Weights of a small transformer language model: width 128, rotary positions.
Each number is 200 + 30 x the weight over its row's rms, rounded and kept within 0 to 999. Layers, rows and columns count from 0. The size before them is the row's rms in percent of the matrix's.

# layer 5 MLP down (transposed), 512x128, rms 0.236, rows 287-295, columns 0-127
107,209,198,196,145,241,183,178,178,168,223,182,203,207,169,197,148,185,188,228,180,130,199,205,192,233,158,162,220,136,221,186,191,190,207,204,210,178,182,194,209,133,215,186,201,171,237,197,199,228,166,222,252,224,210,160,270,210,232,213,131,220,205,179,180,189,181,186,248,156,178,226,193,218,241,224,263,209,192,263,205,223,206,218,228,208,243,219,209,157,200,235,234,214,178,204,207,215,186,236,178,173,221,256,193,261,202,244,174,175,159,221,183,231,208,231,201,200,213,248,144,166,233,247,223,170,179,222,143
100,227,204,184,181,222,212,245,188,168,271,192,229,152,225,181,185,209,209,201,171,202,157,190,201,190,191,188,218,248,201,194,224,223,214,191,173,215,160,195,215,223,189,196,250,126,170,199,180,207,161,264,185,196,167,228,175,192,196,229,259,244,207,214,185,211,201,192,176,203,199,199,287,193,187,188,245,169,184,251,212,151,211,141,186,176,129,175,246,209,159,186,171,179,204,215,243,219,246,193,219,233,205,178,249,213,179,181,223,145,171,153,151,230,198,214,190,201,199,183,261,250,205,168,219,204,214,258,167
104,214,174,208,209,225,203,184,174,168,177,236,200,169,237,189,192,233,176,205,207,206,261,225,155,175,228,232,213,201,166,262,143,220,146,203,133,193,213,194,211,216,139,192,235,225,228,164,159,173,211,213,164,241,231,236,266,162,218,216,221,247,217,231,174,197,214,187,255,174,189,170,178,201,216,193,247,210,211,220,174,163,162,164,203,208,145,224,159,150,164,229,201,175,179,212,215,178,183,237,202,196,221,193,203,209,171,147,253,137,201,180,172,174,249,183,178,185,222,237,197,256,195,236,158,228,222,186,192
098,171,271,194,155,219,217,202,202,234,157,166,180,244,211,244,190,201,271,176,229,195,191,201,168,231,164,170,162,198,255,196,206,195,226,239,219,194,198,162,192,222,99,164,202,143,208,229,192,201,187,229,201,216,156,258,163,246,211,213,163,211,249,206,197,197,211,197,212,223,186,264,157,179,169,159,219,161,199,202,187,174,235,200,190,208,139,191,205,180,230,209,233,150,123,179,222,232,182,171,187,189,212,165,181,205,169,211,209,220,193,194,234,196,251,206,204,227,214,200,262,210,200,223,184,192,232,203,244
103,195,241,237,216,230,202,195,200,203,176,206,246,178,191,181,194,167,212,186,182,263,171,193,200,160,241,188,223,211,221,182,187,204,196,182,194,219,198,212,233,142,261,162,170,241,195,198,173,215,160,220,164,188,187,221,159,271,231,283,218,227,224,206,186,143,228,177,194,231,239,198,154,160,189,155,238,136,222,184,199,181,219,173,160,183,134,260,197,226,274,215,226,221,188,218,227,240,227,172,176,221,143,177,184,191,218,173,205,190,179,193,194,221,211,210,253,206,207,199,205,223,211,179,189,164,172,267,224
112,190,204,206,160,195,219,186,154,168,191,174,223,238,203,157,187,217,212,198,199,206,215,189,221,188,198,207,231,191,150,208,238,217,210,209,223,226,241,175,222,202,203,173,186,233,174,166,167,194,237,158,191,190,204,163,279,185,150,242,172,236,184,149,229,172,186,198,232,219,249,195,251,225,185,209,157,198,181,223,291,141,198,209,234,231,207,165,186,199,186,204,245,124,189,152,175,160,197,260,223,235,173,219,191,212,211,209,244,214,175,184,217,242,183,227,181,200,235,216,198,230,270,145,231,206,239,183,157
091,248,196,181,164,174,190,184,193,188,189,178,152,185,221,192,204,222,214,175,208,170,150,180,231,188,192,250,243,206,220,203,162,227,219,224,202,254,208,172,305,185,261,202,179,168,207,243,274,219,209,198,172,212,163,191,176,220,223,174,215,181,190,217,182,246,127,175,158,192,190,197,237,194,180,208,215,218,230,172,199,179,253,167,193,221,224,165,198,159,283,189,248,135,214,187,205,232,197,207,180,221,190,193,194,228,217,190,214,191,208,184,273,184,182,235,149,183,176,209,154,222,200,188,147,195,216,199,160
091,243,271,224,206,190,196,246,195,225,217,203,168,247,219,245,226,206,222,221,220,171,208,159,177,164,202,214,175,246,201,122,241,203,177,176,190,137,191,166,180,110,229,181,229,175,183,181,174,176,149,165,178,228,166,193,167,174,203,176,191,190,238,224,247,194,176,185,218,193,240,204,164,212,181,209,226,246,233,218,261,174,231,148,161,205,179,201,220,192,222,205,212,233,213,214,187,185,261,256,162,163,154,188,237,234,190,160,219,258,153,221,215,197,212,223,185,204,219,174,172,179,186,206,208,224,206,194,221
098,280,182,200,216,137,182,185,170,198,208,227,122,217,179,215,188,256,167,216,221,182,190,167,215,197,180,195,272,216,183,230,202,227,232,185,138,218,168,192,230,224,158,241,225,197,185,176,217,224,177,181,197,202,145,119,217,201,253,208,181,171,197,251,219,182,221,219,191,178,220,221,154,183,195,192,208,183,196,213,165,203,165,217,242,189,192,137,169,217,221,177,244,206,223,174,206,152,207,255,195,222,199,229,253,191,220,136,197,207,185,247,166,208,189,189,185,194,235,248,206,265,208,209,242,172,201,194,177
# layer 5 MLP gate, 512x128, rms 0.268, rows 288-296, columns 0-127
100,180,135,255,245,144,129,185,194,143,186,179,158,257,181,175,206,198,174,204,213,190,146,196,201,154,187,208,181,197,221,222,177,164,191,215,191,195,222,209,163,186,243,212,226,239,194,202,228,158,204,190,152,182,204,148,184,216,204,220,180,163,212,190,219,212,227,199,211,182,191,225,157,177,177,151,200,233,268,200,207,216,192,218,231,179,286,175,121,209,192,176,254,203,178,215,210,132,228,180,192,155,223,178,218,176,204,185,158,217,196,210,180,208,174,151,177,172,202,244,213,178,220,191,169,143,211,222,173
105,150,216,210,164,259,280,236,170,211,214,175,210,250,204,214,197,178,217,163,175,220,165,221,204,183,231,272,163,215,173,211,163,221,230,143,233,195,184,164,196,200,195,230,234,234,186,218,201,200,207,151,184,209,237,236,136,209,193,234,196,187,235,201,229,228,202,194,229,150,202,228,157,241,263,166,149,241,182,189,179,185,183,191,220,225,208,187,201,232,203,187,242,150,175,174,204,198,176,192,230,183,208,154,246,218,177,172,239,163,211,214,155,202,163,182,218,167,227,136,207,187,163,251,198,185,166,156,185
104,220,133,178,175,162,181,237,186,181,212,217,179,156,182,231,223,200,215,176,169,222,151,162,243,231,237,214,226,182,164,202,247,180,228,134,179,168,232,190,172,170,184,251,214,201,219,199,228,187,187,182,207,277,215,198,217,245,184,249,222,220,148,232,253,184,266,197,173,224,194,213,140,228,160,233,200,209,182,208,191,224,226,212,207,240,168,178,164,179,193,220,153,178,240,202,198,227,231,162,212,192,269,228,186,175,208,218,215,231,246,177,186,188,156,173,199,178,229,132,210,194,255,209,218,197,176,211,221
099,179,171,244,224,155,232,166,230,159,237,213,186,226,201,245,169,157,227,187,226,164,202,245,216,186,232,181,198,189,164,164,235,192,256,276,216,208,197,196,237,205,191,218,213,257,183,167,272,135,192,264,239,215,158,215,246,177,210,187,250,229,181,182,150,219,219,238,203,221,196,194,237,221,180,153,196,177,198,215,183,186,208,164,181,285,211,202,241,202,211,190,250,224,166,202,212,165,187,201,184,180,165,144,156,162,167,198,217,255,209,205,205,213,222,201,234,171,185,196,221,217,192,164,214,184,224,203,215
110,202,199,241,187,237,186,197,206,229,253,203,291,222,169,246,152,155,168,156,157,191,269,165,137,213,195,159,251,188,217,203,218,185,208,213,153,207,218,165,180,193,214,195,184,196,203,222,176,165,208,247,177,188,155,165,180,252,201,211,196,207,191,165,219,183,170,234,222,227,137,234,207,211,175,173,184,174,202,256,253,216,214,172,217,176,215,177,192,233,211,186,190,199,243,200,207,219,168,173,238,218,247,148,247,209,178,133,239,236,183,216,197,215,196,207,223,217,159,215,211,156,231,212,206,234,185,181,249
098,184,219,214,178,179,221,188,253,240,216,213,245,173,233,212,205,168,206,164,208,169,175,198,210,172,145,211,158,187,202,194,189,219,213,254,177,202,202,121,170,211,172,161,224,184,187,187,220,237,246,232,190,148,264,132,172,251,212,185,192,191,176,150,240,183,167,227,233,202,202,184,196,147,198,182,196,202,192,213,188,195,228,184,256,166,154,158,152,192,188,212,180,181,207,185,212,241,210,263,185,166,184,248,205,200,218,179,228,164,210,163,194,234,235,171,251,257,230,213,234,206,183,134,249,214,206,164,215
094,261,213,210,237,226,226,174,217,188,194,174,188,160,247,275,161,200,201,202,189,173,119,224,163,212,217,209,194,199,199,242,225,177,207,217,178,229,201,146,238,237,132,221,173,208,224,215,190,245,249,167,208,167,218,231,209,134,227,225,203,197,209,229,205,159,141,212,220,219,238,203,234,185,197,198,212,204,195,228,162,231,229,160,213,247,174,203,166,157,220,169,233,232,212,178,200,225,235,159,184,140,171,194,216,193,183,158,220,227,141,154,222,145,211,192,189,167,170,219,181,184,222,228,250,226,183,189,211
098,205,186,210,208,249,170,165,229,212,203,227,158,214,202,212,242,220,161,204,212,163,204,161,157,193,219,193,267,223,187,284,232,201,278,221,212,187,208,190,216,174,184,177,213,292,182,210,221,197,187,233,178,213,147,173,214,208,255,239,176,166,193,223,213,156,217,218,214,199,155,234,216,165,177,213,201,231,184,190,211,242,209,203,266,223,215,230,175,134,173,206,168,225,216,196,211,229,179,202,161,210,201,137,202,187,224,194,193,191,242,269,236,231,199,226,239,233,173,203,158,218,210,244,214,211,193,253,218
102,202,163,208,214,192,267,176,187,206,260,209,204,231,176,194,214,206,218,199,208,177,241,208,181,222,213,209,196,215,225,169,193,171,188,227,205,245,196,214,156,196,155,226,178,212,225,198,212,182,183,272,141,205,205,229,179,192,201,245,240,213,210,162,222,274,203,98,181,195,172,165,202,282,226,258,189,187,182,187,199,176,209,157,207,192,191,174,181,181,180,247,189,179,185,206,189,180,171,221,171,237,173,261,238,164,250,148,216,179,192,189,221,192,166,180,230,214,250,178,224,189,191,142,226,182,158,227,154
# layer 5 MLP up, 512x128, rms 0.262, rows 288-295, columns 0-127
108,169,208,197,181,184,229,196,210,178,199,198,216,155,167,222,179,170,221,199,240,214,226,206,227,168,169,172,193,161,240,215,180,188,227,185,210,249,193,164,159,225,149,179,137,181,203,200,234,199,185,271,214,182,195,140,206,214,201,205,210,121,235,199,235,193,207,232,244,209,169,260,261,215,202,227,201,262,153,153,221,229,244,179,257,207,232,157,192,146,212,188,281,160,234,192,209,225,201,198,221,214,194,213,191,201,198,219,198,261,224,196,221,177,186,175,228,175,164,233,165,161,182,235,192,221,170,168,230
113,202,186,198,181,238,205,179,217,205,176,188,218,205,210,222,203,182,159,180,195,188,167,183,197,175,210,216,224,193,268,254,245,219,217,122,219,104,156,206,169,224,185,222,180,247,235,260,161,199,214,196,190,166,208,233,228,265,209,197,233,243,250,143,193,186,232,199,185,178,203,204,211,224,173,175,274,212,259,227,209,180,189,216,192,189,192,210,247,229,193,167,144,195,139,218,205,143,250,206,214,241,219,158,238,177,191,187,215,204,200,196,221,207,210,173,242,246,241,169,224,218,193,189,184,204,177,162,187
093,208,216,213,128,204,239,175,216,219,216,222,240,187,202,178,238,260,256,210,263,141,270,207,187,197,209,204,238,239,268,197,236,212,144,159,210,224,174,194,142,217,232,200,171,150,232,260,187,167,209,216,194,242,201,173,204,180,196,186,172,200,211,195,190,216,250,225,201,212,253,182,180,184,178,210,192,249,220,190,226,181,185,209,222,185,213,185,223,212,266,191,178,186,162,195,185,234,249,178,199,234,250,172,214,201,237,140,213,202,208,217,221,205,221,179,162,206,223,209,210,194,126,207,157,154,186,226,202
112,221,160,161,222,159,244,209,178,184,203,182,200,271,224,197,241,206,204,158,209,157,250,213,157,141,230,207,202,191,213,214,211,204,246,198,256,216,195,223,170,220,217,214,193,293,229,162,154,157,185,201,244,236,186,233,214,167,209,231,204,144,201,208,201,201,188,260,204,207,155,211,229,231,210,282,199,223,182,186,182,180,211,245,204,206,233,213,227,139,215,216,219,201,212,193,174,196,192,270,177,198,222,173,160,247,197,212,187,209,196,169,175,157,218,221,250,189,224,212,196,167,193,164,206,260,169,217,163
113,204,166,268,195,197,227,268,176,238,224,167,242,208,179,205,240,174,231,240,191,245,193,179,204,202,207,210,218,179,147,198,210,205,198,136,227,233,196,191,184,191,161,159,197,210,295,187,179,183,213,207,131,208,196,216,138,197,194,171,166,200,188,196,149,198,206,288,199,230,209,232,164,183,231,250,223,163,187,233,224,216,175,216,154,187,229,156,187,221,205,228,187,208,159,158,230,191,182,208,197,204,124,185,219,216,192,192,170,259,204,207,199,196,197,161,196,190,170,204,213,175,206,146,161,149,185,201,210
091,209,196,162,172,264,212,169,183,196,209,227,230,215,167,185,277,199,211,234,232,232,234,184,224,246,191,202,199,216,233,257,169,203,202,205,246,178,196,160,186,249,170,209,229,226,182,195,216,157,234,150,174,203,188,203,161,180,163,189,198,202,217,192,218,201,135,177,128,180,222,195,213,202,179,239,203,142,148,142,207,194,197,270,206,236,214,197,177,209,259,222,243,215,162,187,173,238,236,214,211,133,201,211,223,210,268,209,215,234,204,209,212,188,219,219,192,183,186,241,182,246,227,212,260,226,195,213,160
089,209,207,220,178,207,246,165,213,195,198,221,165,200,140,182,227,176,154,245,182,225,203,217,184,220,208,209,198,230,237,222,248,137,230,239,228,156,282,200,162,214,234,191,229,195,163,235,164,143,199,208,210,192,253,196,201,218,244,163,222,170,140,207,213,176,174,228,225,181,252,133,223,214,222,187,173,141,216,226,200,184,173,188,193,142,238,209,237,183,196,195,200,249,218,194,226,183,213,211,180,164,229,198,229,223,206,175,266,227,183,240,202,233,198,177,234,254,220,246,166,208,225,180,171,222,221,239,197
092,165,197,177,226,152,189,229,184,177,184,228,190,174,199,210,169,192,217,219,168,211,173,229,255,221,216,246,170,199,185,134,193,190,188,175,155,182,253,218,213,238,198,240,166,113,169,193,204,238,183,167,226,205,222,202,183,168,153,156,226,211,225,206,219,231,164,188,173,205,233,195,158,244,196,159,169,224,205,225,158,221,208,186,195,195,192,174,197,230,178,187,141,154,153,211,197,148,190,192,195,177,196,231,149,193,209,243,142,190,150,160,139,196,206,195,156,233,221,215,238,198,208,183,183,196,177,188,104